Weights of a small GPT-style language model, trained from scratch on English Wikipedia: rotary positions.
Each number is 128 + 32 x the weight over its row's rms, rounded and kept within 0 to 255. Layers, rows and columns count from 0. The size above them is the row's rms in percent of the matrix's.

# layer 8 attention output (transposed), 512x256, rms 0.0528, rows 92-95, columns 0-127
size [124 128 131 125]
[[ 97 115  83 165  92  99 178 175 115 177 144 162  92 128 150 142  82 125 113 200 124 193 143 108 122 192 151 101 112 119  60 122 134  97 122 101 118 135 132 143 121 152 153 146 131 148  59 146 165 147 160 109 176 110  68 103 138 122 141  87 109 110 167  65 146 137 121  60  75 182 187 160 152 130 157 151 102 123 107 138  80  68 124 107 156 135 181 144 127 132 133 155  86 110  85 155 136  87 162 107  85 143 115 121 162 145 184 136 145 143 116 144  96  94 157 108 117 121 108  80 144  90 163 115  78  98 136 126]
 [ 76  87 199 108 106  88 132 148 122 149 115 134 188  96 125  81 161 100 164 112 148  97 123 124 152 133 112 178 133 122  77 105 124 179  86 110 195 115 125 136 110  95 100 143 138 141 103 158 116 104 167  98 152 133 114 135  66 104 178 150 128 118 173 149  97 147 125 139 141 136 105 140 139 206 118 119 176 156  86  89 108 125  96 151 131  80 143 140 137 147 152 156 165 129 135 150 116 163  78 146 176 102 122 196 161 159 214  64 197  63 121 128 168 121 170 140 137 130 116 111 175  83 141 128  69 120  75 130]
 [152 146 140 145 137 100  94 122 227 127 149 163 136 104 113  93 114 124 157 121 126 179  97 103 140 101  98 120 141 144  88 151  78 132  72  87 120 149  92  78 146 112 106 130 117 177  83 173 127 180 191 107 126 112 112 126  66 110 157  72 155 175 129 160 178  59  94  88  96 132 122 161 177 147  97 117 196 153 138 126 133  96  90 111 121  92 170 118 174 113  89 116  74 109 151 127 127 153  79 103 188  63 154 112 147 104 117 121 102 128 129  75 136 132  76 135 135  91 160 109 188  95  47 152  78 110 106 129]
 [152 116 110  78 140  72 102 156 155 134 104 144  49 160 106 163 230 120  92 170 140 135 126 141 145 101 147 150 133 112 192 188  71 144 141 136  91 114 125 150 116 140 129 164 136 128  99 186 136  95 104 175 143  98 141 115 124 126 155 130 130  66  61 135 190 149 181 162  92 129 167  39 156 116 111 172 102 144  99 113 130 119 135 190 125 186 156 107 129 124 130 161 158 119  85 154 115  91  77 151 100 177 157  68 150 158  50 111 149 106  87 137 120 109 167 159 169  90 114  80 113 115 168 126 146 124 149 103]]
# layer 8 attention value, 512x256, rms 0.0426, rows 93-95, columns 0-127
size [ 97 101  98]
[[147  94 156 121 126  97 143 143 142 138 160 105 178 135 102  52 147  94 173 139 108  90 179  62 199 137 143 134 130 101 113 143 119 183 140 123 140 144 113 140 149 142 118 161 119 137 174 104  94 114 149  95 100 133  90  93  82 135 166 196 119  87 178 126  91 124  36 140 111  88 126 135 192 152 149 130 168  94 124 167  78 116 115 152 145 115 118 138  89 113 175 147 120  93 158  99 115 112  92 150 164  71 127 140 113 162 151  72 155  92 106 158 146  96 121 127  95 145 124 106 181 131 143 147  79 143 113 117]
 [147 167 177  87 100  96  95 131 207  91 169 134 128  98 132  80 141 126 112 114 141 187 185  88 152  88 128 108 135 115 122 147 149 114 107 129 105 162 118 121 147 160 123 136 151 157 129 157 123 154 147 103  84  84 154  90  82 157 150 102 162 186 190 173 178  92 102 141 108 115  75 124 127 151  91  92 126 127 108 118 189 111 162 126  99 130 168 125 187 108 181 111  93 123 137  39 152  98 108 137 142 132 119  93 124 138  78 125 130 109 115 114 159 104  87 106 172 114 195 115 175  95  61 122 101 100 101 159]
 [141 119 110  61 157  76  82 124 162 134 141 124  63 185 120 167 108  92 108 114 133 158  92 166 141  98 122 141 164 116 164 148  88 112  96 139 152 100 108 168 117 122 122 141 131 103 119 176 136  99 122 187  98 129 150 136 177 126 177  89 128  77  79 100 191 177 165 138 139 132 119  84 116 165 139 156  88  98 131  96 130  94 135 190  86 135 157 102  96  93 186 124 171 164 121 219  76 129  92 152  79 136 156 122 167 177  49 156 196 104  95 125  93 128 182 185 147  74  75 117  92 142 116 112 140 148 146 113]]
# layer 8 attention query, 512x256, rms 0.0426, rows 96-119, columns 0-127
size [ 98  95  89  91  84  92 105 120 105 112 101 103 106 102 102 102 106  88  89 100 102  91  90  94]
[[178 149 158  92 120  83 143 133 107 198 143 171 129  96 115 148 137 128 156 122 123 128  97 113 143 111  85 121  84 118 155 150 116  98 130 166 136  97 113 189 101 112 153 107  70  61  95 105 162 151 169 130 103 162  59 130 118 161 105  70 118 135 114 132 161 122 179 157 206 163 150 155 134  75 131 111 145 125 100 128 122 124  60 166 144 145 116  54 111 133 141 108 150  86 110 113  96 122 144 126  98 145  83 149 185  77 116 116  88 132 130 113 121 138 109 118 130 160 141 146  83  92 121 142 103 157 192 143]
 [138 118 185 168 167 103 125 136 116 156  36 118 190 150  94  96 152 134 116 139 126 120 115  94 167 112 187  87  93 114  64 118  99  81 112  78 118 154 143 120  80 193 101 215 101 118 121 154  95 137 185 149  75 171 143 151 113  96 159 116 134 103  64 104 121 136 153 112 116 150  88 175 163 134 134 171 101  73 106 142 164  82 142 120 147 203  94  84 119 130 123 125  88  75 188 170  81 131 110 118 149 114 169 202 163  97  93 115 122 146 148  44 114 126 113 112 107 155 136  99 138 142  99 100  96  78 181 159]
 [140  96  99 143 109 168 149 199 149 137 115 200 153  83 174 156 129 115 155 178  89 133  73 117  86 176 120 143 146 103 172 166  88  96 118 125 133  64 158 133 148  73 148 136 219  64 146 100 168  81 134 107 149 126 187 126 108  88 129 165 176 165  89 111 142 112  86 144  69  83 127 112 121 162  96 215 122  87 148 176 139 114 118 104  97  80 151 149 138 156 155 144 113 138  95 108 130 122 110 129 151 107 150  89 123 112 104 117 137  96 112 133 159  92 146 178 175 136 141 113 158 111 158 138 189 111  63  70]
 [198 114 144 143 140  60  90 141 103 111 126 143 172 119 112 124 119 120 120 201 101 110 163 157 149 150 103 130 163 151 161  86 101 189  79 165 154 188  90 141 128  90 191 118 132 114 138 197 115 137 104  91  54 161 146  95  98  88 109 138 136 146 140  98 143  67 157 149 120 161 121 113  76  94 130 140  72 180 117 112  98 177  46 133 162 154 130 131  74  83 153 110 136  91 148 142 126 127 110 142 171 141 170  61 124 161  94 141 111 109 169 103  74 170 145 136 131 129 123 144 141 159 136 168 164 137 144  47]
 [166 144  75 111  69  39 107 212  97  85  85  94  95 172 141  58 147 115 151 114 119 113 131 138 150 153  90 145 110 165 168 111 106 115 139 140 149 114  89 151 170 121 162  74 164 129 172 121 112 156 145  63 137 100  90  77 100 142 106 110  58  99  58  84 124 137 186 102 165 174  95 125 119 142 159 152 152 121  75 136 100 159 112 101  76  69  91 175  71  92  71 156  89  98 109 146 162 125 101 137 107 142 170 172 128 135 109 166  82 133 175 151  81 142 172 166 161 150 128 173 114  89  95 181 104 144 161 145]
 [112 152 105 151 121 202 110 118 154 176  78 157 169 156 163  75 126 130 147 126 161 118  90 176  82 156 165 111  82 176 142 100  92 142 131 119  66  94 119 160 105 110 127 178 103 137 107  81 145 104 136 130 135  88 160 169 153 139 132  94  92 151  71  78 142 143 110 132 130 172 178 137  91 146 143 160 138 129 104 150 172  56 125 140 122 163 137 179 110 123 140  49 129  78 110 123 118 162 142 186 125 119 102 133 127 149 107 134 115 113 182  85  99 111 129 119 111 104 187  79 129 146  79 108 106 119  57 116]
 [ 90 109 154 148 150 144 118 104  84  90 115 189 125  93 120  69 122 127 125 146 163 156 106 147 113 125 106 152  96 100 135 175 120  60 102 147 115 165 171 134  90 127 109 145 138 132  89  87 152 171 100 153 134 140 179 168 156 135 164 128 162 153 118 119 130 115 109 205  54 137 160  80 141 166 137 180 111 162 119 135 160  99 145 120  80 136  94 115 113 171 120  89 141  96  86 135 169 119 177 137 137 124  85 153 122  99 150 106 118 207 150  72 109 120  88 131 142 101 135  59 132 133 111 160 101 122  53 156]
 [186  97  92 105 115 141 139 158 145 117 156 117  87  62 108 198 136  86 163 194 101 129 139 148 122 106 126 172 226 122 119 105 134 194 126 161 101 149  98 105 169 125 145 163  87 126 164  94  97 144 153  77 121 162 134 123 153  79  99 161 120 113 114 133 147 150 131 162 173  98 150  86  95 132  98 121 105 163 132  86 109 113  99 133 112 118 148 188 152 177 142 135 165 197 123 143  88 142 112 115 136 145 164 121 138 127 114 117 133  65 119 121 148 123 133 168 133 101 164 134 138 132 187 116 159 144 156  61]
 [114 167 131  83 134 112 139 126  98  90 122 145 117 106 126  62 127 144 113 174 153 181 132 101 158  66 119 155 141  72 144 136 191  93 152 128 116 101 161  59  99  72 154  92  98 116  77 123  97 163 120 112 140 171 108 129 154 108 128 164 110  99 141 108 149 206 127 148  94 182 198  81 157 112  97 133 104 157 142 105 161 180  62  79 103 110  92 203 132 178 120 110 191  95 116 175 142 138  77 131 160 105 121 119 115 128  69 127 120 126 136 155 138 100 106 148 131  87  99 119 142 110 122 156 141 174 116  83]
 [149 165 104 107 135 161 173 143 121  86 115  56  80 125 178 125 111  93 180 168 133 132 130 181 159 177 169 154 138 143 121 111 167  91 101 153  99 140 128 122 150  65 119 131  64 128 209  65 131 143 149 101 155 142 143 139 148  56 115 144 113 109 146 111 126 112 225 105 172 141 179 102 123 142 134 133 160  67  99 134 101 134 106 144 127 114 159 171 138 141 106 141 161 137 106 159  67 126  51 119 178 157 150 112 128  93 138 165 174 104 122 153 134 108 121 124 110 153 183 200 174 174 207 152 121 161  76 115]
 [155 143 121 180  49 138 111 111 171 126 179 158 126 167 167 149 152 167 119  80 140 169 144 148 166 172 128 156  98 139 127  98 134 172  93 120 141  80 129 107 121 107  67 155 181 135  89 142 187 138 132 200 150 138 213 187 112 137 179 120 156 143 156 102  97 100 119 112 113 178  83 142 108 151 131 106  74 109 136 101 148  89 119  82 181 157 191  87  92 107 106  88 154 119 130  84 178 187 164 190 136 129  63 119 117  93 162 128  84 135 184 121 114 222 139 129 106 117 137 123 155  85  82  84 128 109 120 157]
 [ 93 119 124 157 156 123 149  89 183 146 133 183 160 119 199 131 103  75  89 170 137 177 135 126 157 140  84 101 140 178 158 143 129 141  86 121 139  86 145  96 110 169 126 149 168  87 116 182 112  76  94 155  89 145 150 152 147 134 125 128 138  90 160 152 143 139  91 162 149 153  95 144 107 110 163 147  46 112 172  16 160 184 112  83 134 155 136 149  81 165 119 118  98  59 152  82 170 176 110 161  87 134  66 160 142 162 132 108 123  95  89  94  99 115 117 132  95 129  94 142 125 133  80 101 184 130 106 165]
 [102  96 156 155 145 100 138 156 141 136 101 164 146 163 133  86 176 192  98  79 173 137 132 104 124 198 116 116  93 114 155 134 124  88 163 165 134  62 158 132 117 155 104 143 193 151 122 150 163 152 171 163 157 101 133 140 125  98  98 129 171 137 141 137 120  42 148 124 120  99  67 203 176 131 153 113 174 103 131 136 159 126 102 143 116 145  89 125 119 120 128 113 100 106 112  65 165 139 139 141 173 141  87 153 165 121  72 141 132 141 162 143 149 149 112 125 144  93 121 124  74  62  76 120 129 109 179 164]
 [170  94 103  74  75 106  72 175 119 147 127 161 121 115 110  73 167 149 104 148 106 150 144 111 108 155 112 140 197 154 116 107 127 129 121 141 160 112  85 109  77 126  84 102 152 139  93 164 149 200 151 146 138 164 123  57 148 106  99  39 131 104 111 118 114 119 127 127 112 177 156 131 137 128  90 162 126 124 103 135  77 155 173 152 142 118 146 123 114  69 165 138  78 108 149  90  78  68  90  94 160 140 125 157 148 183  62 138 181  64 125 115 162 136 187 149 118 133 107 109 158 121 101 128 126 137 161 126]
 [ 95 103 140 142 134 122  74 161 128 178 165  92 154  83 118 165 100 143 122 118 119 120 147 134 120 110  92 141 170  86  81 151  82 150 113 100 140 165 140 138 179 160 202 117 129 152 103 167 187 135  78 135 122 126 106 122 175 179 103 132  82 133  90 149 107 104 107 132 146 105 102 144  79 136 143 127 129 175 120 160 103 159 176 186 144 159 148  88  74 127 111 138  98 210 136 100 160 147 143 125  78 122 126  98  91 179 174  90 141 132  68  85 120 107  94 135 129 120 135 173 177 159 186 119 132 143 133 113]
 [133  95  81 139 128 139 132 176 163 189 158  77 175 120  90 163 129 136 152 156 114  96 120 140 127 117 155 103 174  93 131 134  95 209  92 118 149 100 101 157 143 106 149 170  94 151 133 127 134 112 169 136 139 158 105 108  97  99 136 144 129 117  96 152 125 143 140 121 138  69 125 135  71 128 160 190 192 167 107  84  82 171 137 130  99  87 140  84 124  94  99 174 125 169  91 156 156 137 106 136  74 135 173 121  99 183 143 102 165  88  63 157 154 120 153 121 174  90 144 160 147 124 152  86 154 119 136  69]
 [110  88 166 173 180 136 144 121 144 142  89  72 212 135 116 102 108 123 134 182  98 106  87 108 109 111 145 100 113 176 100 128 141  95 151 138 115 142 131 193  95 167 106 202 120 137 132 111  61  83 147 214 106 135 130 142 130 162 128 163 140 124 115 164  72 165 127  95 147  53 127 115 159 152 139 126 138 133 150 169 130 137 102 129 131 166  88  94 129 118 148 111 134 117 184 134 116 117 147 161 114 134 214 117 106 110 131 141 196 137 163  68  97 155 122 141 157 175  94  61 132 142 185 118 119  88 143 157]
 [101 124 149 215 158 154 143 149  90 151 108 144 111 168 112 103  84  99 123 153 132 119 142  75 112 143 130 174 131 152 144 123 119 146 143 169 114  97 120  95 142 127 139 169 196 119 103 123  96 149 107 121 153 126 177 171 142  87 135 176 169 120  91 112 118 150  76 186  74 132 136 103  84 120  68 181 178 114 170 118 153 119 125  93 152 129  50 160 174 137 172 154 132 162 132 118 150 161 118  87 163  94 170 142 160 150 122 134 116 125  58 120 111  99 132 149 167 142 134  75 144 115 142 120 141  57 105 196]
 [132 117 191 133 120 129  96 180 161  88 146 132  86  84 130 145 118 108 149 139 178 132 130 131 108 127  80  98 160 113 163 138 180 145 206 138 147 167  94 118  96 124 143  84 137 125  98  84 135 190 108  41 158 104 172 109 169 131 112 139  77 140 170 126 150 144  70 147 156 131 148 116 125 107 114 103 132 153 121  98 105 135 124 180 129  72 126 163 171 149 122 134 129 189  90  54 141 109 158 143 148 126 120 105  64 155  77  91  77 113 128 115 146 103 174 123 111  66 152  92 119  89  74  95 110 156  77 157]
 [119 122 150  90 135 115 146 106 172 141 125 232 121  72  96 179 158 188 132 132  92 128 145 116 125 112 152 140 112 102 162 210 152 122 145 176 171  79 140 114  96 144  67 104 161  91 130  86 133 128  80 152 122 113 192 143 164 119 133 166 164 176  82 149 183 131 122 142  78 156 142 134 136 156 140 166 130  83 186 114 138 146 122 145  97  88 107 173 173 143 170  96 177 165 109  87 135 173 137  86 158 130 117 155 109  89  80 133  92 131  73 171 136  68  84 133 191 133 150  69 123 104 114 157 187 119 157 152]
 [116 144 165 159 175 147 103  53 149 196  59 108 181 120  99  86  90 182 145 113 134 142  75 126  74 156 214 109  66 124  89 126 102  93 138 140  95 105 163 120 124 105  70 178 132 145  98  96 184 110 107 164  93  86 112 198  90 136 177 100 125 163 104 136  93 146 126 105 100 189 162 123 112 145 179 133 172 137 105 105 173  95 165 101 138 109 161 113 137 132  88 100 119  91 164 124 153 182 152 120  88  82  88 133 119  64 176 143 192 174 113  77 115 134  85  96  95 141  71 101 143 142 113 135 109 129 146 158]
 [117 138 111 131 138 148 133 176 212 167 147 140  89 119 144 187 125 132 108 188  87 132 111 137  87  99  78 197 206 148 135 148 160 159 100 136 136 146  95  93 101 122 154 131  67 163 141 132 128 134 109  98 133 162 170 102 140  97 108 202 164 100 143 120 137 160 133 162 147  76 160 108  86 132 138 149  88 145 136 156 107 119 135 135  99 100 129 165 135 180 167 129 145 198  77 132 124 126 136 131 140 145 182  78 126 135 104 127 177 104 149 164 104  61 103 165 119 122 149 138 135 154 102 154 170 100  96 113]
 [149 101  92 155 175  43 114 159 117 138 100 111 130 126 109 118  89  83 155 112 130  91 156 170 138 108 171 132 106 136  91  80 194 168 130 123 118 124 186 134 131 172 156 150 153 198 166 100 153  56  91 136 169 107  96 117 153 164 135 119 151 159  89 144 106 141 114 109 162 115 131 128 115 106 158  72 177 128  81 197 191 113 108  92 114 136 142 126 101 167 133 170 169 149 102 139 154 137  92 129 142 119 105 142 122 110 134 123 156 142  93 121 117 123  86 159 133 106 102 160 166 134 163 101 122 138 146 150]
 [139  91 119  90 176 118 116 179 137  85 153 142 113 207 147 101 107 140 153  96 124 139 182 136 160 152 100 124 102 100 148 128 137  98 113 166 109 140 144 146 119 113 181  76 116  35 109 149 128 104 140  93  73 134 138 109 159 122  83  88 124 115 198 137  76 130 105 106 129 156 148 114 111 124 160 119  66  94  87 120 123 201 100  81 119  77 120 117  71 123  93 106  85  96 132 148  79 102  89 155 149 135 137 154 153 180 155  99 108  82 179  98 153 111 165 141  81 224  98 195 118 171 138 157 133 153 160 136]]
# layer 8 attention key, 512x256, rms 0.0427, rows 96-118, columns 0-127
size [101  95  94  95  96  93  97 107  85 111 101 102 102 102 106 103  96  83  81  96  93  95 104]
[[114 146 124 136  94  75  78 146 112  68 143 132 117 140 163 117  72 144 100  93  96 136 125  92 194 140  99 131 163 144 142 109 178 176 156 133 112  60  83 100 139 130 113 104 122  90  97 142  88 105 125 123 121 116 122 171 148 150 123 111 160 156 146 169 130 114 149 162  94 165 107 114  92 136 213 144  74 182 192 102 122 206 116 145 131 140 138 119  83 136 101 128 139 152 131 117 142 138 183 177 146 188  80 189 178 138 118  96 103 176 105 149  99 102  93 122  85  77 178 112 121 125  85 114 151 116 111  84]
 [152 137 118 154 116 145 135 158 113 116 144  77 103 116 142 146  85 123  93 147 116 133 152 156 122 159 107 102  98 135  73  74 130 100  51 109 191  85  58 105  78 152  98 107  91 165 184 130  83 129 178 162 114  67 120  97 133 153  89  91  78 128 136 114 114 168 141 101 185  96 138 109 150 141  91 144 132  94 127 103 154 101 161  87 166 133 189 129 179  92 139 182 138 172 140  97  98 114  65 148 158  68 143 121 131 157 108 146 127 100 138 144 175 141 162 162 138 135 143 125 136 116  71 103 161 166 149 126]
 [162 177  82  74 157 125 146 118 138 176 112 186 154 131  76  98 142 111 109 135 120 104  65 104 129 150 151 165 173 134 150 152 132 156 157 135  44 139 199 125  90  79 157 134 151 118 116 125 133 118  41 138 140 196 176 179  93 123  71 202 167 173  99 127 152  71 116 112  93 129 159  92 108  84 157  92  89 139 134 142 108 154 109 166 107  80  69 149  65 152 106  73 128 165 142 155 144 152 157 149  61 159 113 105 115 105 146 133 105 131 164 134  92 131 173 108 116 125 127 167 125  98 135 150 132 115  87 106]
 [134 151  70 129 127 126  93 113 185 102 109 102 101 103 165 170 113 121 124 149 140 106  78 102 156 146  54 152 146 155 156 137 115 190 116 140 109 106 130 162 162  99 128 167 122 116 100  99 182 118  92 115 185 140 122 170 154 139 165 101 109 128 166 123 144 100 180 126 121 165 144 148 102 109 138 108 147 149 143 127 110 124  95 130 155 122  76 131 132 201 141 161 176 178  58  93 119  98 179 151 131 124 112 153 113 136 131 110 104 206 141  68 122 106 146 102 112 132 101 115 107 137 156 120  73 132 122 104]
 [184  98 109 163 127 165 166 146 110 130 140 127 130  67 151 144 106  77  95 115 137 148 134 153 148  80  83 155 105 151 139  63 142 113 134 128 172 107  75  84 112 200 106 147 126 145 165 145 154 121 171  95 121  95 139  99 156 146 133 119  77 120 177 120  68 164 139 137 167 134 148 156  95 144 128 125 181  81  70 140 109 150 113  90 107 152 176  82  99 128 134 183 100 162 129 178  85 136  89 182 173  66  95 134 121 132  96 145 154  75  86 123 129 140 124  68 168 144 109 117 110 131 141  80 158  70 132 184]
 [121 131 118 151 155 163  95 119 125 116 105 207 186 172  80  96  95 147 129  97 107 149 141 103 162 156 169 152 117 110 198 162 152  99 105 101 148 157 178 165 139 127 137 142 118 104 134 128 159 172 125 123 159 147 145 106 123 162  80  70 129 130 144 105 159  91  92 151 185 108 124 166 102  97 107 160 155 158 124 125 145 143 158 156 162 117 178  89 175 125 117  71 169 121  73 124 199 157 105 114 125 138 143 147 135  62 140  96 164 131 143 120 129  93 145 126 134 144 148 147 152  82 115 105 134  94  95 158]
 [ 82 124 155 161 107 153  85 112 126 131  81 160 119 100 126 120 164 190 135 156  99 123 115 161 138 152 174 205 136 123 104 147  80 117 119 135 120 205 222  47 149 149 102 156 142 107 132 144 118 181 119 149  98 156 150 154  94  69 128 106 155  64  92 129 151  76 102 116  71 127 125  92 137 125 108 142 108 143  93 126 175 126 163  81 162 130 120 174 158  78 151  75 117 127 149 146  96 124 163 132 112 130 136 117 124  88 140 125 159 102 127 173 147 102 189 136 152 157 177  84 170 151 114 144 125 114  92 109]
 [123 131 139 131 111  73 146 110 191 101 151 149 149 124 207 125 120  52 174 136 121  70 138  96 160 128  92 126 158 112 196 153 159 141 157 108 151  82  81 141  98  87 156 122 101 108 157 141 154 139 106  64 121 145 129 159 138 161 188 161 118 162 159  99 136 103 186 131 104 132 137 113 156 111 156  82 135 139  79  94 113 153  99 184 162 131  68 102 111 141  91 125 123 149  75  69 137  94 123  78 124 142 130 132 136 143 192 116  86 186 134 155 135 145 169  83 138 138 148 149 118 105 183 138 105 123 146 101]
 [172 161 151  65 155 122 118 118 138 123  85 102 145  98 121 214 117 133 132 177 123 139 138 123 181 202 111 147 187 131  99 135  68 152 119 131  62 186 140  54 107  96 128 187 122 100 165 142 127 136 106  79 159 132 127 174 125 105 113 113 140  82 105 146 152 117  82 146  98 110 136 162 125 125 130 116 133 159  57 177 140 149 124  50 161 131 112 152 103  97 150 133 153  99 144  78  77 119 153 142 122  82 106 165 110  58 138 136 115 133 136 136 100 174 198 130  57 127 113 190 126 189 105 105  97 161 185  90]
 [179  85 136  74 114 177 151 174 115 162 114 125 168  74 110 167  78 114 150 128 119 139  79 141 236 138 112 143  81 126 129  67 141 165 169 104 103  99  55  72 115  73 106 161  81 136 136 170 167 100 107 102 128 131 137 135 153 152 150 158 160 167  89  86 106 101 141 111 107 110 116 117 127 142 103 100 106 170 110 113 123 155  76 169 124 143 110 139  95 121  87 137 132 143  97 122 136 116  80 199 149 155  71 141 149  94 188 124  76 130  95 126 104  98  98 138 166 129 133 184 135 145 149  91 147 142 164 169]
 [106 129  80 114 108 130 101 109 130 161 135 116 161 101  90 105 130 107  36 162 106 133 155 127 170 208 126 174  97  94 120 168 129 123  72 137  99 142 184  59 174 175 135  74 143 102 132 127 105 152 152 196  94 105 179 136 126 118 127 135 167 115  91 163  62 124 126 103 154 118 133 138 118  98 141 170  92  95 106 145 171  68 136 166 129 140 141 144 114  96 112 165 152 112 129 146 135 181 144 121  75 144 174 144 177 115 115 111 180 177  92  93 130  87  94 115  83 107 125 110 138  73  99 127 124 145 118 119]
 [118  88 159 139 191  86 110 122  41 123 142 105  60 150  73  88 125 172 160 144 165 147 110 142 107 101 129 173 167 159 146 157 139  97 101 152 144 173 135 172 143 140 173 168 192 103 128 109 192 139 151 101 136 106 101 165 116 114  85  84  51  94 162 136  89 108 105 142 157 142 125 132 147 126 145 132  74 146  97 141 107 145 121 188 125 109  92  99 172 129 126 182 152  78 118 142 155 128 103 135 116 117  63 161 155 107 100 149 121 179 125 115  95  83 106  77 146  87  80 160 135 120 133 193 122 110 163 142]
 [132 104 159 148 153 191 133 150  72 118 119 152 150 139 126  84 142 115 125  95 113  91 120 127  94 122 162 202 107 125  92 131 161 107 176 161 144 219 185 105 150 170  86  92 136  89 124  76 120 150 148 202 116 109 158 131 139 132 114 149 143  76 140 165 123 156 130 179 143 116 109 198  81  87 112 187 103 121 166 136 122  99 114 124  95 162 141 107 127 107 148 108  78 112 148 175 126 164 110 112 138  84 177 122 121 184 142 117 180  46 142 165 181  76  93 175  58 127  80 156 148 128  93  76  79 166 154 171]
 [129  86 138 116 143  92 140  56 130  90 179 105 158  59 183 132  97 177 166  90 150  74 158 141  99 139 148 105  79  70  66 128 199 135 104 174 198 102 109 125  87 110 106 159 140 156 121 127 114  68 128 159 160 125 177 165 150 152 164 109 112  99 178 139  90 112 136 197 135  79 140 122 110 123 154 166 111 171 106 129 152 139 120  99  93 127 127 140 153 160  81 140 139 147 119 101 179 158 133  74 141  88  96 138 111 156 136  73 111 142 115 103 110 105  76 205 110  98 159 173 123 158  97  70  95 115 103 146]
 [ 65 112 150 168 101  88 112 111 139 119 127 127 137 177 145  76 170 145 162 134 149 145 117 108  74  84 129  95 131 145 213 136 137 122 100 143 174 105  85 248  40 139 109 148 159 175 124 117 176 101 154  96 101 145  79 112  86 111 178  84  88 131 105 135 133 147 157 127  77 156  85  85 139 164 137  59 142  62 113 103 134 130 118 168 120 147 135  97 119 133 116 134 185 149 102 157 124 101 151 144 147 143 164  81 127 162 122 112  96 157 171 121 152 178 137 108 154 114 155  62 102 107 112 143 122 114 120 122]
 [138 113 135 170 123 140  88 123 120  82 149 109 143 157 140  87 166  99 126 123 126 118 113 103  77 118 109  66 109 171 172 117 194 116 151 142 112  73  86 239  43  85 173 132 123 110 138 135 151 132 102 101 151 135  80 102  99 141 113 158 141 116 134 170 111  83 152 104 101 138 112 136 102 125 186  77  90  31 131 100 132 137 119 179 120  56 135 158  66 195  85 130 147 135 104 140 146  77 118 129 123 116 109 133 168 195  84 124 120 134 120  87 130 119 113  88 168  97 157 154 108 102 103 129 119 112 129 136]
 [146 125 134 174  90  96 120 165 143 133 148 153  52 141 173 112 122  76 106 127 135 125 169 128 184 111 103  84 113 144  83  76  62  98 115  90 147 103 121 121 143 116 159  98 138 193 220 160 129 139 147 145  98 127 115 101 143  59 121 162 124  93  90 116 114 153 102 124 137 119 104 159  99 146 122 115 155 109  63 133 152 126 106 138 169 201  94 180 125 145 140 152 131  85 118 138 104 144 129 167 143 100 134 158 113 172 113 140 134 105  67  98 129 147 107 163 153 119 131 167 196 156 116 133 160 173 127 147]
 [147 152 107 102 168 166 149 186 142  92  98 108 176 136  99 109 105 108 147 131 152 125 113 132 105 114 125 163 131 138 130 145 124 138 111 159 159 167 166 143  52 133 133 126 128 121  89  75 133 148 135 121 135 153 167 118 103 139 106 114 144 134 188  84 114 105  71 134 158 133 214 123 168 141  98 147 175 123 123 191  79 125 114 143 143  87 134  84 158 134 149  44  76 100  95 102 108 137  94 114 135 200 132  86 130  93 109 162 183 103 154 111  94 105 133 121 128 178  81 133 107 135 137 119 128 128 142 152]
 [ 79 129 161 143 163  71 120 120 111  78  89 200 153 121 124 111 207 175 189 109  74 135  98 136 168  99 176 171 118 138 110 161 146 117 130 138 137 118 132 101 145 127  96 161 143 117 122 175 105 182 125 126 139 177  61 165 156 146 159  59 128  69 112 158 126 115 143 140  57 159 141 116  86  97 129 159 124 131 148 170 115 130 153 149 147 141 118 139 116 121  55 125 170 122 106 129 140 117 169  92 129 133 131 137 144  54 197 143 153 197 114  99 122 134 115 145 116 142 206 128 136  97 170 138  92 117 129 117]
 [108 148 101 132 159 146 107 134 128  88 114 161  96 182 117 100 156  93 113 132 107  96 122 137  95 122 125 131 137 123 147 147 122 132 117 182  89 187 216  75 142 112 187 128 143 117  95 122  83 162  73 141 127 192 127 159 149  98 132 131 150 116  90 132 126 111 151 126  78 135 206 109  98 141 151 140  21 138 126 133 104 146 113 162 123  97 102 104 106 181  89  70 132  96  62 132 109 186 228 103  95 191  99  99  61  72 122 130 134 147 133 120 137 171 144 144 110 161 118 137 149  90 103 131 122 119 100 103]
 [100  85 170 120 119 156 130 126  40 124 140 137 142 172 146 118 100 155 118 114 141 139 168 173 104 141 145 117  57 134 102 114 110 138 117 131 135 139 158 163 108 148  63 118 148 125 119 141 116 118 154 168 145 121 141 108 107 116  73 138 131 130 141 145 119 125 114 107 147 103 144 137 186 128 162 145  99  62  88  85 141 111 102  92 119  89 217  99 175  86 125 114 117 121 184 164 158 149  63 156 134 102 129  82 167 123  97 139 152  76 140 152 120 173 136 161 165  84 117 112 134 104 108 122 170 174  95 163]
 [117 153 149 125 136 136  81 110 157 116  95 175 136 133 125 136 179 145 187 101 161 105  89 100 153 135 117 178 179 106 163 173 127 130 134 179 113 164 186 101 155  60 134 143 112  89 124 130 135 140  55  93 133 143 130 172  98 103 146 113 176 145 110  88 120 115 120 141  86 130  80  78 138 136 123 128 100 158 108 157  76 211  80 158 127  67  75 170  93 165 151  89 147 120  96 108 135 145 191 165  97 125 159 109 119 107 151  99  93 177 102 111  97 117 186 140 144 162 154 165 137 120 178 184 123  82 106 131]
 [181  83 100 169 116 153 158 126 155 169 102 100 105 135 139 132 110 142 124 140 140 139 175 120 128 132  93 115  74 162 132  88 112 141  99  99 164 128  71 133 121 158  88 140 155 106 168 122 153 119 232 106 112  47 149 121 112 137 126  94  73  96 132 117  99 162 115 144 182 163 114 127 151 148 133  69 127 106 125 113 139 124 158  95 182 134 139  75 133  82 179 202 117 146 187 151 125 136  54 163 154  83 138 123 122 132  95 143 167  56 154 153 132 179 131 119 102  90 113 102  93 156  84 112 126 132 147 161]]